Weights of a small GPT-style language model, trained from scratch on English Wikipedia.
Architecture: LayerNorm before each block, learned positions, biases.
Training: a variant of Muon for these matrices, 1283M tokens, 9789 steps.
Each number is 128 + 24 x the weight over its row's rms, rounded and kept within 0 to 255. Layers, rows and columns count from 0. Numbers have three digits each. The size before them is the row's rms in percent of the matrix's.

# layer 5 MLP up, 1792x448, rms 0.0916, rows 833-1046, columns 320-383
098:152117119153123144180101124090115101139101125149131136068151137156127106112128137123119109126104104098120090109124129140091139127131143155120146112105164144101139144117149149144119090110155149
097:146158152090135109123121123139100079114116109123150129107138096131166086107127133089113167098171144127109128167128150153144102111112141126110164110095146108150154135145137143093134132156114099
098:131126143113100112140106119121138083091143123123126153113141106151153143116150125112117101118175115104121100141095132144096095137142124094161114123155132112112100134128124138139151090112123122
095:141119157131143129124141140093135122129110104095127108126144103136135144132089100115142130123150086101129138153129152102134124106128138127121124110111112149122163081167084156156167133110115096
098:122092154134154131170178145152156100116114130099113099145157144145095159142146102131137130150145102128165094174114128117103147127132095169188132103118104175115120149143139146131148115144102120
101:119136157149150166159164128143140110168073128146149162162151125135105131137107122129176165139103113140114133104111105152117103088117174153095151142098166124133141105116134065089155131151120116
100:119115142145170154171136102071142130161136114131119142145116209118160091066127099099116142121152121120097159148137132132147121169126124101115166131112131135146120134136148114089128142154122146
117:105103137108111195126150125089143127169141147144116149140144128122090182165180157136130133121148112106096150112103115096120130129105134116172118129088124113098128130094159152093130171160131122
097:138125127153098155136175127141083130095113137135149122175131110161108158151141098102115093111121099111129118097121120113119140111107108135104140122184120096138091124109091157111133125120103113
108:116107138096154146144145144158093127132126135139141159098116103152120097127101116132120105108163131160115122125113140167145172131100166095134119158162123113125123123126186128174125138145124091
096:117130166175109124129113141117117111099138131099109133126122165120169133147092168137127112095190122108140117115120148126142153105149107102162137121142168121160119135116123130126079109149143154
107:107136110106098151182128110204086104170117077124135104145172116107154129109141146154150119149126115106128106100093135129111105123110110125174191147135128126147175096104147123117080135120111159
104:077146114153125150135127090155106102087137093152127128126089135123108152103160155136108167137134141128122112114135133121143127124136130111115134122167139140094114125105096095170103133130096132
095:140115156144164075109122104114070121146130120098131097119093109135179141103106126175110120118123137111088069190098093125094112129173109161139121117104133079112102143115192171124142123143086150
101:177157169124146106133163146126078154118140125127102124132150154143124114159130129122103165139161134140121175148094115148128142138141151167145155108114071102166153109129142145101143152122131116
098:084119146136142148078113144158107090091089176115124123158122090121158169125130122139154155112092130140148108120149125135158117158102152149142152099134102118111096132135112141152126105101167118
105:146178143148113139106134140134158104136111151115129103138144180153123114176163163151117150111092139103093142151139118106163154145116146133137095148109118143149097132103106114129105075139138143
084:092174131149092153085165146142121139118104117130151160129104152166119147123110140198134132105171129104139126114108119142136161119127130110136108132069104157131091129108111086161140144125115131
082:137147095146111148129130127126155127086113137126132139090116171141097154143115113125047140156159112157118098138128128113139112120121133134138131132139095109145147119105115120094155120101113101
099:058116093115167122165127095161087129097099132148144102110114150090121105126152111080140115115107070147159107157154152157119120166141106164149113125155117128100080146138126149120119140175164169
098:098110155121114113104127142146185070123136132097100117135150136142131123117137105098153087149107126132102081179175138091096128138118089134116122148082131126169139105137133117119164123165123156
097:106144102136124114111068149130132104125142100149148129150110146147154145111117108079106098146150112124113107171142104158085109118138121145130079159126131117101085145137131182121125144101119130
115:100114088156091122102146120183123115130130129161120132143104137134150121141143142105153112119136142151107140137125121103140141109169155131092160117105106152156132121122104164154160114172135114
108:123134153145121161119116118160119121123121133122141094156115112155149089104125101154109092092137107139086087101105106143147167120081109160115129162163161128122148106139118103073113111118097112
090:120127094140158109131149127129179163085141090121134179119090105111112127137144177091092126127166124148168120111134112113156136108108116131106092100111135126105151126128127114184143110096155098
096:136133162161112131134113151141124110137147124144126149148110109148159137114100128103136170117160180085157121105117101096096132117177076077122121108118094101162170091110119152140102109121136126
103:116143079154132130099122127158138120153144137131129113116088147131069112133108138080110130141137134109110132118121151105158143102155144102183150137118108119103101140150146118110137115092110110
103:112141083107150134114096182137168092141126096132142106124106084123179166111128139093129133152146133104108131156147124130093165120140132117102118119141107139162148097156127113132155141110138115
103:164125135177110156137098116170160140095145146115184099131132164152116122107141113092113154164122107070105140095163147134070115092140125106161135118168131125150151102126149098124123075103167139
096:147128077127165097145128109117173133142115143134136089142142148135099104135127135131120180138116124149128104137140144126135135156147122107112131111178131126123082094158103095099137083151162140
101:162106150145132143091123155113107127163130116150109088143127177102141123109119134127104119131117133138149095174147154099138128150112127142141133096096120118145095127107124121078190159137113128
100:098091132140127143111117125133136179094128099136090115078103169115159151138125158153110095158137138132142119143117126090073111144124159100131104123135149133136149142122104120160113080132135162
107:124082091130078050096140149095120112104151112128127132119093103107095109131183157118134153117058128132097142153130132140113137133119140145094109107050143126182130123102139129146121139130140121
098:162099120110113134130131156138135146121166132131094077128126145140149098128079168159134168124173084125121123157128137105138144143132104101123140129091129096116120128146116161091138159125102129
100:104142157164116185088127134133109118130151134125103128145108118121115141134111129128091112122144155189117115104132152145122066104154120131153174151188103138142139065146162120133120139097165114
092:141147107124118156136140122154147129126084139061126142129119143163153140139115138166119116118054140131126142125145101110101119145150158097118137110116154140125135107154101116078122150128123131
104:160092088081131100108105132113141139106137136089158144188117157190110099114127159109159150097145093091138113135189131105170111106143145123114165103139143095120120143150114115148112152104114092
092:136084139101128146129101140160160101131097185118105132150074122108157138150111110162152143133106103155097143169133143138153109149141148116122151126116103096179151136137136103121129110123131136
101:113122140146131126158139105141143114118101130130147140137135117113144105155140149116110153143172108153123127127105107086123127152151175109133126087160128103123126098121142155134084073133140165
096:105147117138172117135101149128161144100161145108131159072177142150138110152144136089133135138115175114133143116159110147141100091118148136152141116123137150164140111110133171109122126123121136
103:127147111165110182122147087109092150106117076124114124124092114129111096135122134108095119122127117143137123168137153087126117141130119108158142123175103098114086132137137073145128125109131152
106:110116144128137121135137132140175146140130109126124158136156149100131154156126115095127144126113118113157146122106135161115147097145141096138115129133115133149130130137191093138098114095123072
103:156116090094147108119144120144151126107088089145118079129123114102135114085092110167108133149107144138103149154104176109127117127103180137132110130125125164153148129159126165155092164123120136
099:106113131144165144153162107116131141122070150088132133130151105155105111106135130167167127157150133106155159151159122091181157140121163114140153124125138125184160131069111130136092189165128128
112:092186151114159165107094160132152139157143164102142149131143121151128139116145150153096095143135114090107122185143116124121152124138133112154131140088120116130104111147124131156130167102144175
097:109171109108136137167145171129096122143112125132117130159168139134173113107161110098142114144134110133114111136123124129122125108060120060117153116166143127100205130141136131076160081127104097
104:094129121154082125113128156135128137132131121098123109146104111108145087108160135119153170149135161138134093094104139113117155166120129108119121168144163093135122142133113068136112145157099156
099:116094136104139116119112084166106133168150153121118149105133152124167137181127109137178177095147119154123136119106126121120089117131154093170149090122086100104155145133118139121103096068124106
098:129112140122145163147103117129122127093125124106122127095118145081163118155148099118133149161116111138116142152144134147172140176146158112154140161123115110102142127109130119118143183115097186
119:125186146140131140135103125101099137151132100081126146131127121142140108120151168151093115184142147160141135124100157134133115134117160141146080113119166125127122114153129137116121108145134158
095:151098152157103161146146126170168090157132152123097160134147147124109108153130091156128128131137052123132103102124166120151166111109146118104149085124160138134133108135084127140158114100117152
100:140147122098110134093140121155147097102158120169080160108097135061169123111136134114136090126132156135144145132135127141152164118153113109141089118135147147167165108166110148148130149131097115
098:143128141130134123144112124164064124148123121148150128163133129105123104096137113131169133140126149114106164123102136139129138119212093140132138125068109124131149130099134115141101129131114079
096:129143127131151170144124088117128142155142121117118100180117121106123148171114141126171116143115116117087153146137135109093117135151113158108126144100116102153119103113114141095119195136197164
101:174152163146124139107110078138095099125120128135087149170114118116153093127167130121104128143157123126101122156107151134134132086107157143169122139122136148092126103109106064144146095115119125
101:103139101110119154141093133186155100136113104087101125105114125124078138171133136137118155105154091113173194125132130088135172165126119077136084127159120144119102143128104143105094120171091095
101:115161169111136140115147080141117109111144137158169155138132136130139088118134110154126141091151072126134147128103097094147152123107139126149135168127142108140097161127100135081154138143141137
106:126098101114131130058117117102091112120107116139153096146148173084137148142103107109130168130154118141106140117138138093141129106122107136147108120076150154114149081108137120147136151149121146
102:125133153123111169076110114135140136129111141120121122149112106100134108124177168133099135079170123132110181129137120122152124086148137119137126141105059091143126115140140122142151118131147145
100:162142132126130141176135109125097149126124117136143135111110103074106119136104113139132079097123119131154136124125117183101137122161086087188082156145110099153138133100168151077135132145153100
094:082139120155144129116105135111117122113137103123147104114106129149117151118128136187098129115107152139119127135130126116155164206142139120113155098106107159137138134093098108132136117128123106
102:113133073155096172108167147164143098127090141132145113131119158143181110144149111125110163124124085099120154123130142115143112133102134140128131152135140149096114127175112135137182099137096163
101:104145105132164178152138186095135115103141179134144183122093158169186138098114096129150123150132129148077123110104159091105163096127091130074141146106119128143132146117135156119129129115142119
102:121129153125107103124139173092095141133110175127115077132133120152119105123097138109138153108148136080097107138172123125106162108143111126123121118131126114111122125135146123090117135143124165
096:092132130179147115122112080167147154132123131078114088128165121115144150133161138166107159074159174130147138150193151131145186147146147145141134136103104122130166109157129125125156146121123113
091:147137116086108121104111117148106176106109130096121131136128112130092133125128138160116154157145136126135136125128131110126140148144113142159158065122143136073115133136119132136146153098130164
095:118097157155111118135129080150125099153105144130130144135147102116113095150166113117146148172147106146127104143107148181113134167151130152167119106125132156154081135127113123133131078143171112
094:187076123129157163138120113144164141112114117134139109126120146146135088154135131154114135157146132126105115168145119109123158097152141125136126112164117112123159121131109158132094145159150103
114:146148120132142137081125167092185109154117149145131110129135117104162128156113120100173154077160114139127110089120125124133173145147137133155131129162146102100078108127096162110083136139153135
098:114127120110095138127139121163127119149126146109107106123112149164129140129113130117129121104124111141134172086094140149098114116136138128128189127167105115109144110118193176154131121112094120
102:123165142132107118132108113146150151167106105104115144129099129076147177137081093079149133158106158132103165116113112137115109147132172067146154148123140102120115165103144128119141104124139109
099:166140150129166150081134135128150162127117089142100112117124120120130122124135120120147103148164181111148129098108121140142117143137117112098131147140116085130157120180153116097102138154087150
099:150158120133130121102145126078127133129093095126162104097141106145137086117142103151141133139134096132119126162193138122134053156152122127140102133141097174114165124116144112143144181132158067
105:101170156139169132090133098163102123121126123105147147135092137154121172130135105102163062122126150144134071091117177173135146177123152117098165099170070137131082119146130131106140097105113125
102:127105121147109165154132115130118144154113104114099154149071098111138141117088106123141075153133094124105168082114114136156160144135105089158146127110157136047117130131055104111099127100110095
094:135147128094123098123148129150152106112069086125136184133079135122123127108121149127077140142109125162107089140174128135099132160122126108150097090127140112131148107129112152135122108095169118
100:121128123138137102155118131162099148105113153119156097134129168151129127137142101109145128126137125088116098102123123146087137094156128131130070071099123155105091091109098162163149100115138153
107:148133115126130100126093094166093114115101171141155141139107146109123115141179123080139135151136097074089134112145092092107116110139131107154165152176123153137093147142169153136175100136110125
099:120130123105092122148136161117096126111154135189130141115092111156138115125112141065120104090121156097111156123120158140143102117154131114137115140174109069149110104139084178114176147182117129
103:130150141125142117165156092107082119108133145118139179115129144129134123105137112127110140095159125102100143125138083109080120149125131110134145150128141136108158134144119134131166145166128130
094:090152142127137154131134133130147127114125128123143099156118122118140114124107119150140162071140093153132090130154134107158142126153117131142162124118104165148138106134129133139153131158134166
099:149126086124166115140149165129123107113117128114153106124115122126136134109143134131099142125136078140112148111136134117138119119139106094156139090157123129128101151101141123127180153082081159
100:140103121101140122133093103113176122129120133134108062080167121118140130135144135107122130112139123126167129131111163095178100110125169078150105139128091115154112100145127150083138145127112091
103:146146141115158133150128166186150125149128124125131146129187087160095095131138139107101153135137099150138125135161119112100130143092092139148126128178145160166125130129110136140126122152061119
103:119071135142127139136126119147165127097077133150086180178140113109126160095108105148128134132142127107069137124111137116119129108128162148122139079176157087125152106159095163129145124169137148
106:131127151105136163155156129120084111151130123124074128150121124142108088115158110172133132113088145127106105130110126102145133151142124107115119169140125126114113131145135151061136108123160151
095:129106185113085141117090100129114132118141135110081125163093138128112125096130113137151101122115138114084144132166153135172090117176124109159106135111147098134120154134148113133100125148151120
098:105158119163154157124115099102150153122086150158133108113143145143166148118143148131120104117149118186119136104134130114089125143139123091142127119111114131116144135157085123097085124100134152
101:153090127139128131126103106163149107146148086119089113148108114176118105148094166146117112159122101125120119105148131124105123087156173122124154094145155122143154135119130116120162093106121129
103:075144096151119113086105148118116122134126133098152148120117163126136095100121129166111118130113102145128119103163153105157120152170130097084099127107095148135177139156126141100108138139140111
110:110116086117106109106141155153100174113140103159136102104157082156139114128133121120136136129124105141149118125124142140127143135151158142122103102140149110162110114104123098069123086085136148
097:100138167107131131149125136171109098139125146104116167127122113114134157132170173122116102093089133191075135147121168118087158137142114141135118155132100130128130088090109090096185103146142109
097:118147112124118137113125182146115132128155144115121111120119098113134096159117118140140124143154106127159121108125121154115140109137107090083137079112129123112137122132113154113110056122116089
101:148138141072161128124126103125127094145110126106143153124132163097108115110136124113109136153152117097103114146127156090126148088119132105125113109120123120100115153119148161164143123110171099
105:123075122161164133110138145111131116135152129076114106113144119099123117118088102080122130124113157153130099136069115144097135111122133124141138135140099131159137093106109149114110126110132114
096:128127136126148092161102144138112092098094101140112101142128096135150138143112133106179120141152134163089159122139125140124063111133124164110097133123116123125126125105141140122100153145172142
100:150124105144137176122122110146135137120067111129095180095134114106144124153151120113100147166142109126119178114108111133104109123108131105112128118113115129119145116104144137160102107123111107
099:134163089097151140139147146121130120099074112124112136093116103120106097114164104142130143096148111114113177131128142124165165129119107082136122120097122124165087129151092133146115132139104168
100:099122159103135172152110116122101118116134095108129108138147112164130140109155134151094198081123156110120189124146112143115131129142118161143134125103123149142079112164128131126087122116136144
093:121142135122169138126150161152100119134109121160146105128120131138098180104133153132112132123156109100120134084107116170144141149149131087140121089078077071142144134147084115170156108145131092
101:126140123115117153101137132128095088118089135148163104135130083175136111105175111102130162136116131110112118146117116150121137151162076143148137113111070121137101140115165157172134126150131147
100:121165072099188169100149107132164093142082121115114164154089070125107164105119191161157123140143121114128158117118103105141113144157117119129116150098107106136117134129105117117094092113104114
101:070154133174160134090105126128149112107165095138088158110111131126138102150188173111153121148116136181128116129147136121140135125180167174115127120160142140160140153156186133174107116130121121
094:033134127127125074093082124126127116135132121065131119135109131141164134109165134103127128094140132131129116124131110172114111113108088104121139117107167106110106121138124142090154120092141167
095:108132096128106130121155125075127086141108127134159121102117173110144172097139118156139086116118107077109145079133133128161114089152065139096137144181086095154167118128137120141091127170086111
096:137115147123145101155095117120106085145157120116119097191152130110160137114157120119139126120127108113118132146113087140069118129162090111123109135115075150117137089132114131150155129153115119
099:173142152106112113153139182130127144131139140136056121105155085122184107109120104146097157110118151138119096150167095131172140103165158110121119115115122144125131089144090136121137165181132109
095:134135107143119115158119085141105136113103102179082106103096090140167113131127101093112090124128104138130179143142106143097142146131123118152167123086139181107153129125149152117099114152126075
099:185136074141134154106145099105135116093127129135154126142171141114155092082106126133162139104123118137152127110113164121129149115167125147138134166151064164124137108143094091101118168123136124
101:108164084125116124082152109125112149132091153126105157168109160109144146132110147108140124169113087094107158124181173131112119146129129124121108126126155150096173134151096095121159123101119151
121:120109121125120094126128126145111108108097105130103129096151144127162129125109135099104109126120181145112141138197138128096158136125117163110190138151137126149101132070150120129144144122142106
101:092106091109093160126144155152148137169109098138091156141113168135172105132142138062101094082088120138082119153095182135146110112157145122116083100152119135132129136099094157167129118087145131
097:179120088115118147119140139129167110178141130139136136135151137161129073149128153138113135150114131137100168125130158120171097136111143182149148085156110161126154160129129150117137117134101119
094:130059140119154200089124122142151145080120132133112154148122157130146143119125106123118111106097130106109189101124137094126126179144099136170137114137089144155075158073171171143134132192171157
096:125154128131129144115112176151120125128184172078146134135157094136151145107137145090135167126116156137073095067157114158150095083101156141169141119127090101135135135109152159103149121094163127
101:139124194124162087096163056144140132144128107114168120124103107135115136162126090143126144144108119145101137129081156160114129133105155159135099126114106115124115159147155100130098114125151107
099:155107138132151128114131111096128074127129157188152088174118103178116082118123119115149138131135127151171114150089117118138164083158129162126058178119127115113110126144086156139114120106122148
098:124153151146103120119138154151135109155100114156144117151114085141086090081139116151136110114137130140118126142141186149103170132104137109144119126103127161137139130087099088130116136132124124
088:101125173143104160162094117156133131111124143116121166129091095114111130133152137157129152195124114108109135167127122108119134155160152136085128113110177154170125133115124118110121127109154118
119:145124065172080130126077138147124149057139108149150136106085136157127123166158079121132108145100102126150157157139141111109142103139139105127114131150125082138101120191127106108127150112113092
092:118134145127148106118132161153143112088135127093137109131132103125105133131177128134120114110137110108110110119142127123143162119149117108149104090138118144148138128140105111142130129174085146
095:117159165136149118117151087123119162112105107132102084154108178162122186085147112114147117151123120154129177109118147080117144169120083152147156106172103083102122114151114096113170127103160106
099:126152143148126167084133143128117118112124149077077135138133148140105101148116111127139153160097142151127117156122130098098089100130145136138142109130166128079109142057067143108125099107134087
111:190131105133152160126161124127148115129121164186173142121144161172139141131108140086142140127121118109134115147125156123131092089126142109151123170144088118161118119109118131130097112118124143
096:106123124158127146105141144148138118153133103133118138102124089142191101112166182104107163135143121107099196085112105145139116121142137137154089129109092148140133143128086109143173157122119123
100:119127157155102117138134139118108126168132107122124054109136165116115103060135103175133140137128154140121089110139140145107160127122161103174115096133116122150121115080122108103163126142120116
092:112127100103116203110133120135123141140112156140125165143140147128143093151101133131121158158144076119123121134129167169097114109116114163152149128131150085077146120129111151132121136134096153
093:098191142106142149093135145179122173131144116138154122139084143115140125146125109127114106114163145136136105115099150081083106154132114128173139150148135134100114115113129124150097133171111129
098:116149180150100140095128089085157113182133136110130141127179139131116128173123106129096096144126100121086125122133102156139170097118146146156112120101128088085118125167083114137161169156114140
095:118160131105112162097106151108149177096176144117153119116173128110117074121149136083084154124123129120136124136119148088140144131154195117112129110125124137151105144142122062124126106134137075
096:113117167165147125179129121152153161093167119107139155126174111138120095110155160090116132122140147097131083107111132127141096150176176108160108125133085132157162147137167056089127169094166120
098:126106090105135124124105132130190167149127131075176116172140150133109116128105145148126129131148119104147131130104105134111125103147125113128134121126133179147131130116138141158120085114136127
097:115176153106148132120129128151122132141130116117098120123109113073143096148124119148122080165118098116118118168104138127131161174120157130159118136135090132132125155161134135130124128136117112
101:094106105141117093163118147124153124156120117128127089176125126135117094134157159120094144083146115110150120167144131090169087160140125157119112093126149123063092153165130090105137178122104109
103:127122149093121149157144115160121097163095165155174143133097166136148117107117139153092126150125123117134107133118151131142129107131098069138130099101120165120156112124122134130134126155080156
105:113116101167126143104110114173155152139091119104151144133109116134165084150139110119148120143131150132114145097113140115147198116146106141129172098096134148145126124121146131194130091146139137
098:164153160138136123108073169142135138146133117136123158134109158148128095081124127116162163093158126161104097146097140134094107095143095142105093099122160124113126131088158111084128096136162127
088:159097120147146115158133115124092095089111110097118150135146138143103142114156125158078119112140120112117132085143120148117128137131104167117131137126102106131101079134105142123113108120177114
101:125099110140143160169085101174157168117105169187114133123112172142134109100125129073141146127120095139184134111151107137112138107124121099143076130132102155104152130165129132123154119116124169
101:143119101198159113083155127089129102131111139133155106139105093077127118124086125149161125123103163133134174110127151128116136149133145121130086132124112096146136139141168123090109164115160106
098:111100115154105142116146183134131122114107100120121130139125098166157094098142139122173127116142120093152111159122137142070115128136147114157109122185095129132099097126151117152179137142130140
108:121108125118120137097162100176117141153098141152105068118158083130082131117137095132120156128138100148093111108117151136061124106130107123112081132124113106112102082116150086123114133174103120
099:133087155122121149144127083130134102168119139159145157146148159141125136128124151151100121138129102131145157137133077095144160155113084136106122151127113175138121171127133105099131101149137153
102:173128134095141114069125092117083146136122142125092128151109097090113125113145117104108082134138129145172076128121131165113110115137161107160120173138160139170104119146108117144127143156136162
096:152117104126154139139104078156157100154143116150101145134188123096098115094178132146124128114174133161090119133120151122103112119130125120082140117106106131131121160155103107137118093131097150
105:105124169129113119143148121175157132132109096122124111142180096135107116142147083108170117090145118103093144143168156143111094144126136105133102124135113111168150109140126119082092130173099147
099:128076162106101129138167136098130132074130108134096123154162057173144163109093160118119091155111109132095129099114136131135090104108169124139119120144099145147126104132112140106123141147127120
100:079095150127162158138114133162153103117138136115102128163140156086100122162133127125159108114143126130148140128148099145152124095149134163162134154097143128138151118122111115095130140115118143
101:120168147078168124082074139117114113139151172106131151125114123173110146147127126099124145141173115108120117174152105108112107160180110169142117153104147136129112128140104117135101158119134115
101:076135154153129098125145111134142151115110141121169120167126152138129150122136145092137150148155159103121122120127101123101167131134114119117101111154148097139149126149078173143139143107090089
103:103129145157088135120145090122097140145074166081130119138102137053168131180122112191088129109147158125108125177109118119128143123112159118107102147141136109160144139114117084121098157146072094
098:112087141118081127141129077103074166138098126165121106135147135137117067108091114142109084100151137118129158093175106095141117112119102116126107137143129166115111119138143111131062125126131114
088:144148110109111144112143145173140092122110166110113145110133073081175138161152129111153088146150143098126139117144110093142089153120092144111095147123163113170129081092141129096108161132114147
096:164132150100133149119144120114143110110094112158176074109118125141148112142159103166157118107152114149138101142140135116185120131100110133115101128120164124114132099120141136106115143120182131
102:131123121125102122123110100111082111120143092107125136165132155122113147133102121105141125130161129188122172134128145109122112096143120134117112172162095114143115124138169124136141110124132142
097:128127126140080119131116129115116114116096127133111104137130159094147118159132120140089150106101091158150165139146140101129146110158087084093133151186138130162156112115143133085127125110130138
093:149195124137135113160149135121141118140139150107111070168167135085100139152130093124145117144143116074132096119106121137194110151128124110155140122146133173154153124108157085124096089100133116
100:122135139138138109110135109179139107150120086119101105148131142128171093142130117137135154153140136113178146136163181085099152133109130150124100097171144149158117141102131141146137139128166097
104:117141140120115132143107116126101112138104084155124133134189166176138112149177107130141043077131088162142118109113160128133203103176153106132130138142192118182133177105135103099144141108140114
101:104098134113140122091151123128105127124113076109144111165058077125145120129139153083153112152178095106119126144148186070147098121133140135112091153149119120121154138128136140128185110100085080
102:093101162143131160106154120121195121155120140121121107152127105107121104115152099119132083119108118136086108175129138168141084137151133131140123128138137126129150114117135126150123143125128146
099:173158116132193171127107133125142117133096148146164097109144102160109139143167127123113141107158085060072126148145158108141138129123117160133130113101136132107121090147133148202101168100095149
097:112123122127139166135115096127087110196074140099121102164131115154163139143133136147107167112170120154103127108118121123131167151101093129102135158119098159072139100100147105143131144121141115
105:117115134105141103156106136166085156150136105131172121107135126159101122158099097079188095114133141088162104049114172157103127127071164135114135132137085158143112151167111150155139121134166144
094:106122134167138129119115113163101147119105137093132130113166168092118123153090125145104109172129107134150166147128142126135137109156116146163100093084100165157140121189150106141139169112149104
097:106091148124151154091125129096143123131190138105142096064147105114090081134127106148132138114134115092158097114071150137112147115179102113113171190128147144115111112133142130139144122128164121
103:129145157094119161146077156161063162145104148173150132111081166148115134106119103164097177133126092099130119117124080131173096115121130160099119167160127128094144204114144125146102105127078119
083:100124101109118153110095138140152169159124132123127116129119139111140161148161100166199157117125155146128097120100101134128130127136141149133120141093087113127145115150142171124131134134134137
104:100129137138129161129106156119116105115142108158133142100087193153103116126185108115158108139170133101135112113115152114104109137091114128164067139153087116127122114099117115051111125121063133
100:160125150130116131165112128128170099110095150107129133094138096126169092121147170131114131098107084171130158161143093116116101084131125143113126169166144096146106086118128131112126148141181141
090:143107132136125123113157132119103115100124103157122150136075145134090102156150139130118144166115078112123096164169144113112136145082144137116111140155107124115137102140136093136163067136137143
091:137137173138118152129098146136148113125121120185138113136141091166137135135157139123146104109122137141152131108120105115129124096179142113167158133114144126159182111134113102137173124067140126
098:163156165179147149114131131115153144125139126144101121112164103132126179154102156150121156111164136115108145138109120131173125143147118136071131135120112115138127119111157118132132151160103141
105:103105110125150150085146126124101141121121121142074164130086099106114129130158163103092166099138092125120179141135144144103091146136117123128139125142107102114112131136154108135146108109098147
099:124163145130139124112136115136101115138110120091135111130146112125106126117120109143119107133110145126146113154130132135121125129095156147122152091175138099120167160175143147137100164103055131
101:117117152096148145120111124117148161149136117131115153108085127140129108093134067151139102148100142093172154137136123151135112087178131134122126094123103161137144098096115108131127138102089085
099:102155123145165153089149093141071090134100161116124104139151134114092135146114124141107120135157118113125159086067087140159121093173183116119141150130121114146143118152089101159132126106111110
107:130129145143112108142117134138115129149132136132140139112108072117138111121116131108152098082141101105089125091155114120144131136116191110123136140146162151133085132127124071152122156127140163
103:109112102153150101100117120075111131146092155124097116117114121120181114126179149130156122128124090148116116139138117122053163165123107118125121137121124091129137164141138166138095135118154089
095:123114138085105120139131141080113145075150167138148153115130108130080148118125130154136139144163149103108092111120159098116172087119140125134125133130101150144120137137141113124116141086116098
094:132148130088145157128118124124128150175127125103154103134133124120097104133101146130142168131119136109099143147114112175117143134135146131120106117113119117133119150173116108091206103096145107
106:149111146143110136138115136138134105106112133129099120110078127093153129090139123092168128069110140135122156106093119083144087134096129124132081137073139156098131148142156110129147100126139170
099:115137168133137158118121140127127148145134108129126126147128151116082081070134135162101183135120132055121153170069112135135105118136117122109086120101153153123131138146174129120126081141117107
111:146091112164128146110166127130121130117159068141129137136152117136104093164129119113138138124133078170091115154136172099120136141166140058147162111103135093132128142140172145092130091136151126
099:150125170143135098123116108109126085128126135123130145110137160192117123098145097103110126164133141108112175160124132158125105110160121134134167127107166094091098100093158157152148093126157119
105:124148122161131107075163099137139105071115143163134123076163112146162104147148110169154116080094103161124145144122086103116109138098172119128137113159099113133135127089172121134134130138107150
097:158125088093154119133109100132161130150097108138150116128123103111149143110130155141120151139118115120145138164128139125118125160152139116141113105126118146093141122176081124081104145096142101
100:108150125118104142103124175149137123128117086093152120132130131116131153123159143117148104128131141115082132150123153107129122121154187107123073145126110140115125150124077089142144150165126123
100:115119132116109126099144173138115094129119119111132132114160144121116145099145105150129143117143101102141131127141132133124154117146132114126125113138159160085133102132159104116162125107136125
103:125120120120126124153146167135147139152119153102131146162106163119145165141112153106145100148138138118108140124094172165090138164161118107185156103140164123118159106094146200117141129073167108
100:106152139128148124117095113133097126157162119088127120116132154123138140127101143095145138107124108140156112134120102129114103107119164155155140138107138124150111106128145125159104169123111152
099:156144116117163127110126135108186120117130139162093096110144070121124192108160138135150121108129132123150157125140206099151116117172127140135121130175131096140117136073129110175093132109143109
093:126126149128154143140128103132109133168103110157155120144144107124096127142154130155092107128105117151085097123182094098156089132150109126112193184160107133156134133120175150132112083154125096
100:166137125148100167157160181127101140097127120183138147148152103112133124119152134116180143114121135171088142170138170064104112145109113097141157123121155115124129132106154094164127099092104146
094:126071146101130093119119080134141171127118118170137106138113121081077150127145156182161112100128118074138124094118074094117128148152103091138124136132080150100107121126095098139156128118158158
094:136163125096100173079115136158180113155148118128091131156110126145144168138099114133111123157104114115072113134121146123070148142178137143100112154119151123101082128155145166104140134119125095
100:168166135130103118135131114162130105149127111114135124140092125149132139109155123163168125133121112115116142091084143128112135137164125155167123161066115142154148129160109135087191147163100104
102:143142101139103130091088161128089128165122088100122104143144141147107148106129075154122146124153134172145131143122128126153144135118094080120129130138116112146153138121139104103119149113066137
103:153127113106096119083114138137120081146109099132118128115095107143104112171128091136085165120107125101165130151104166127146137092144108128173092160113155103158153149136165110136146157099154124
096:090130141148136123102116136119147089097106137130095120101158138166122141141124156146145134106176102145154115107133134112117177154117157132110110121114159171138139050118114115148116139114135161
098:114124125145149147079130105151133115151126175119107105135100116109162131159118120120133152120145126121107148144143140097164135138136052113115134118150136092130126110179153102130098159135148083
100:148155103149130152113122103121141132090127142138105118140144094152141113131128135168096099137113132134133125144106127112148149138152167109137134116182087161129175144105082181137165114128080130
101:110122155160121073147118122130107109142122157116115134095109135126116125135119110121102138146090135068129159116157136145126147135114169165148173102146132120139112124117089129104100143143152116
097:090119133105109157127147131173143112157092149088176140141139074082110126102147158123150131135135123086133113104090122193115124134126082149132148113140184096115118084124109156104154104068105134
116:132128136152161085122089130143106097139112138117105114114130144151123120102079184105129095089134102097115094116130129126132168158141152102157139123096182135156137127187143145142093148165139125
097:127122119146110132097107145107125108113093144118175122118109140108110139110105133130142093145135083139150148120067126113166129128102100118126106119112142120145220117115133099133132114171127136
116:131084127148130155102160094074126131160121152147131109123101131169114108094135116163140141151127112128146135112134180152130158114143132104155109154188112148171133141130123140108085100086090157
093:111087149129146092110174162152098104161120147129126128115146104123136136143139103130138083085082138125131151114120170125145148118115152129099156133159114186096115119113146158124102117151077139
092:102126137123133124149109128178142103126146162147174124098165140146123140148097168095158088131139105093127085155153151120164140131160167119110143155152130122097141099144141099132170096098148118
093:094131132113126138093133126118128094163129133121108102160135121145125102156139117149117119152121119124119160161146125143085073148159107113146130126110110095108157093104111104123104148104182140
105:103150156160157162127125135151116113136091117095098156137149146126153118121127056132138119147129097110095134134143151142150128118130092100114124083132183143085127147129137131120113184103144134
095:175107164154152145108134115129087131106116155105129124143107102096140119134126147126152129125115138107128128112155153127129133129164128157084143102135110184129108140163135164128059175141118140
098:156136125115093154118113122127141151122086153123132092105107101128130095114132110186131087163126117114112099132079147083127117112124109154169134133126131139113141124117116119098158087119129130
097:082169120112092106138127132145097120131114111121139158133183113116150102086090168191136117162142095077125107143092140106123132126164117125121102130144120082123132093133129136140112106129108145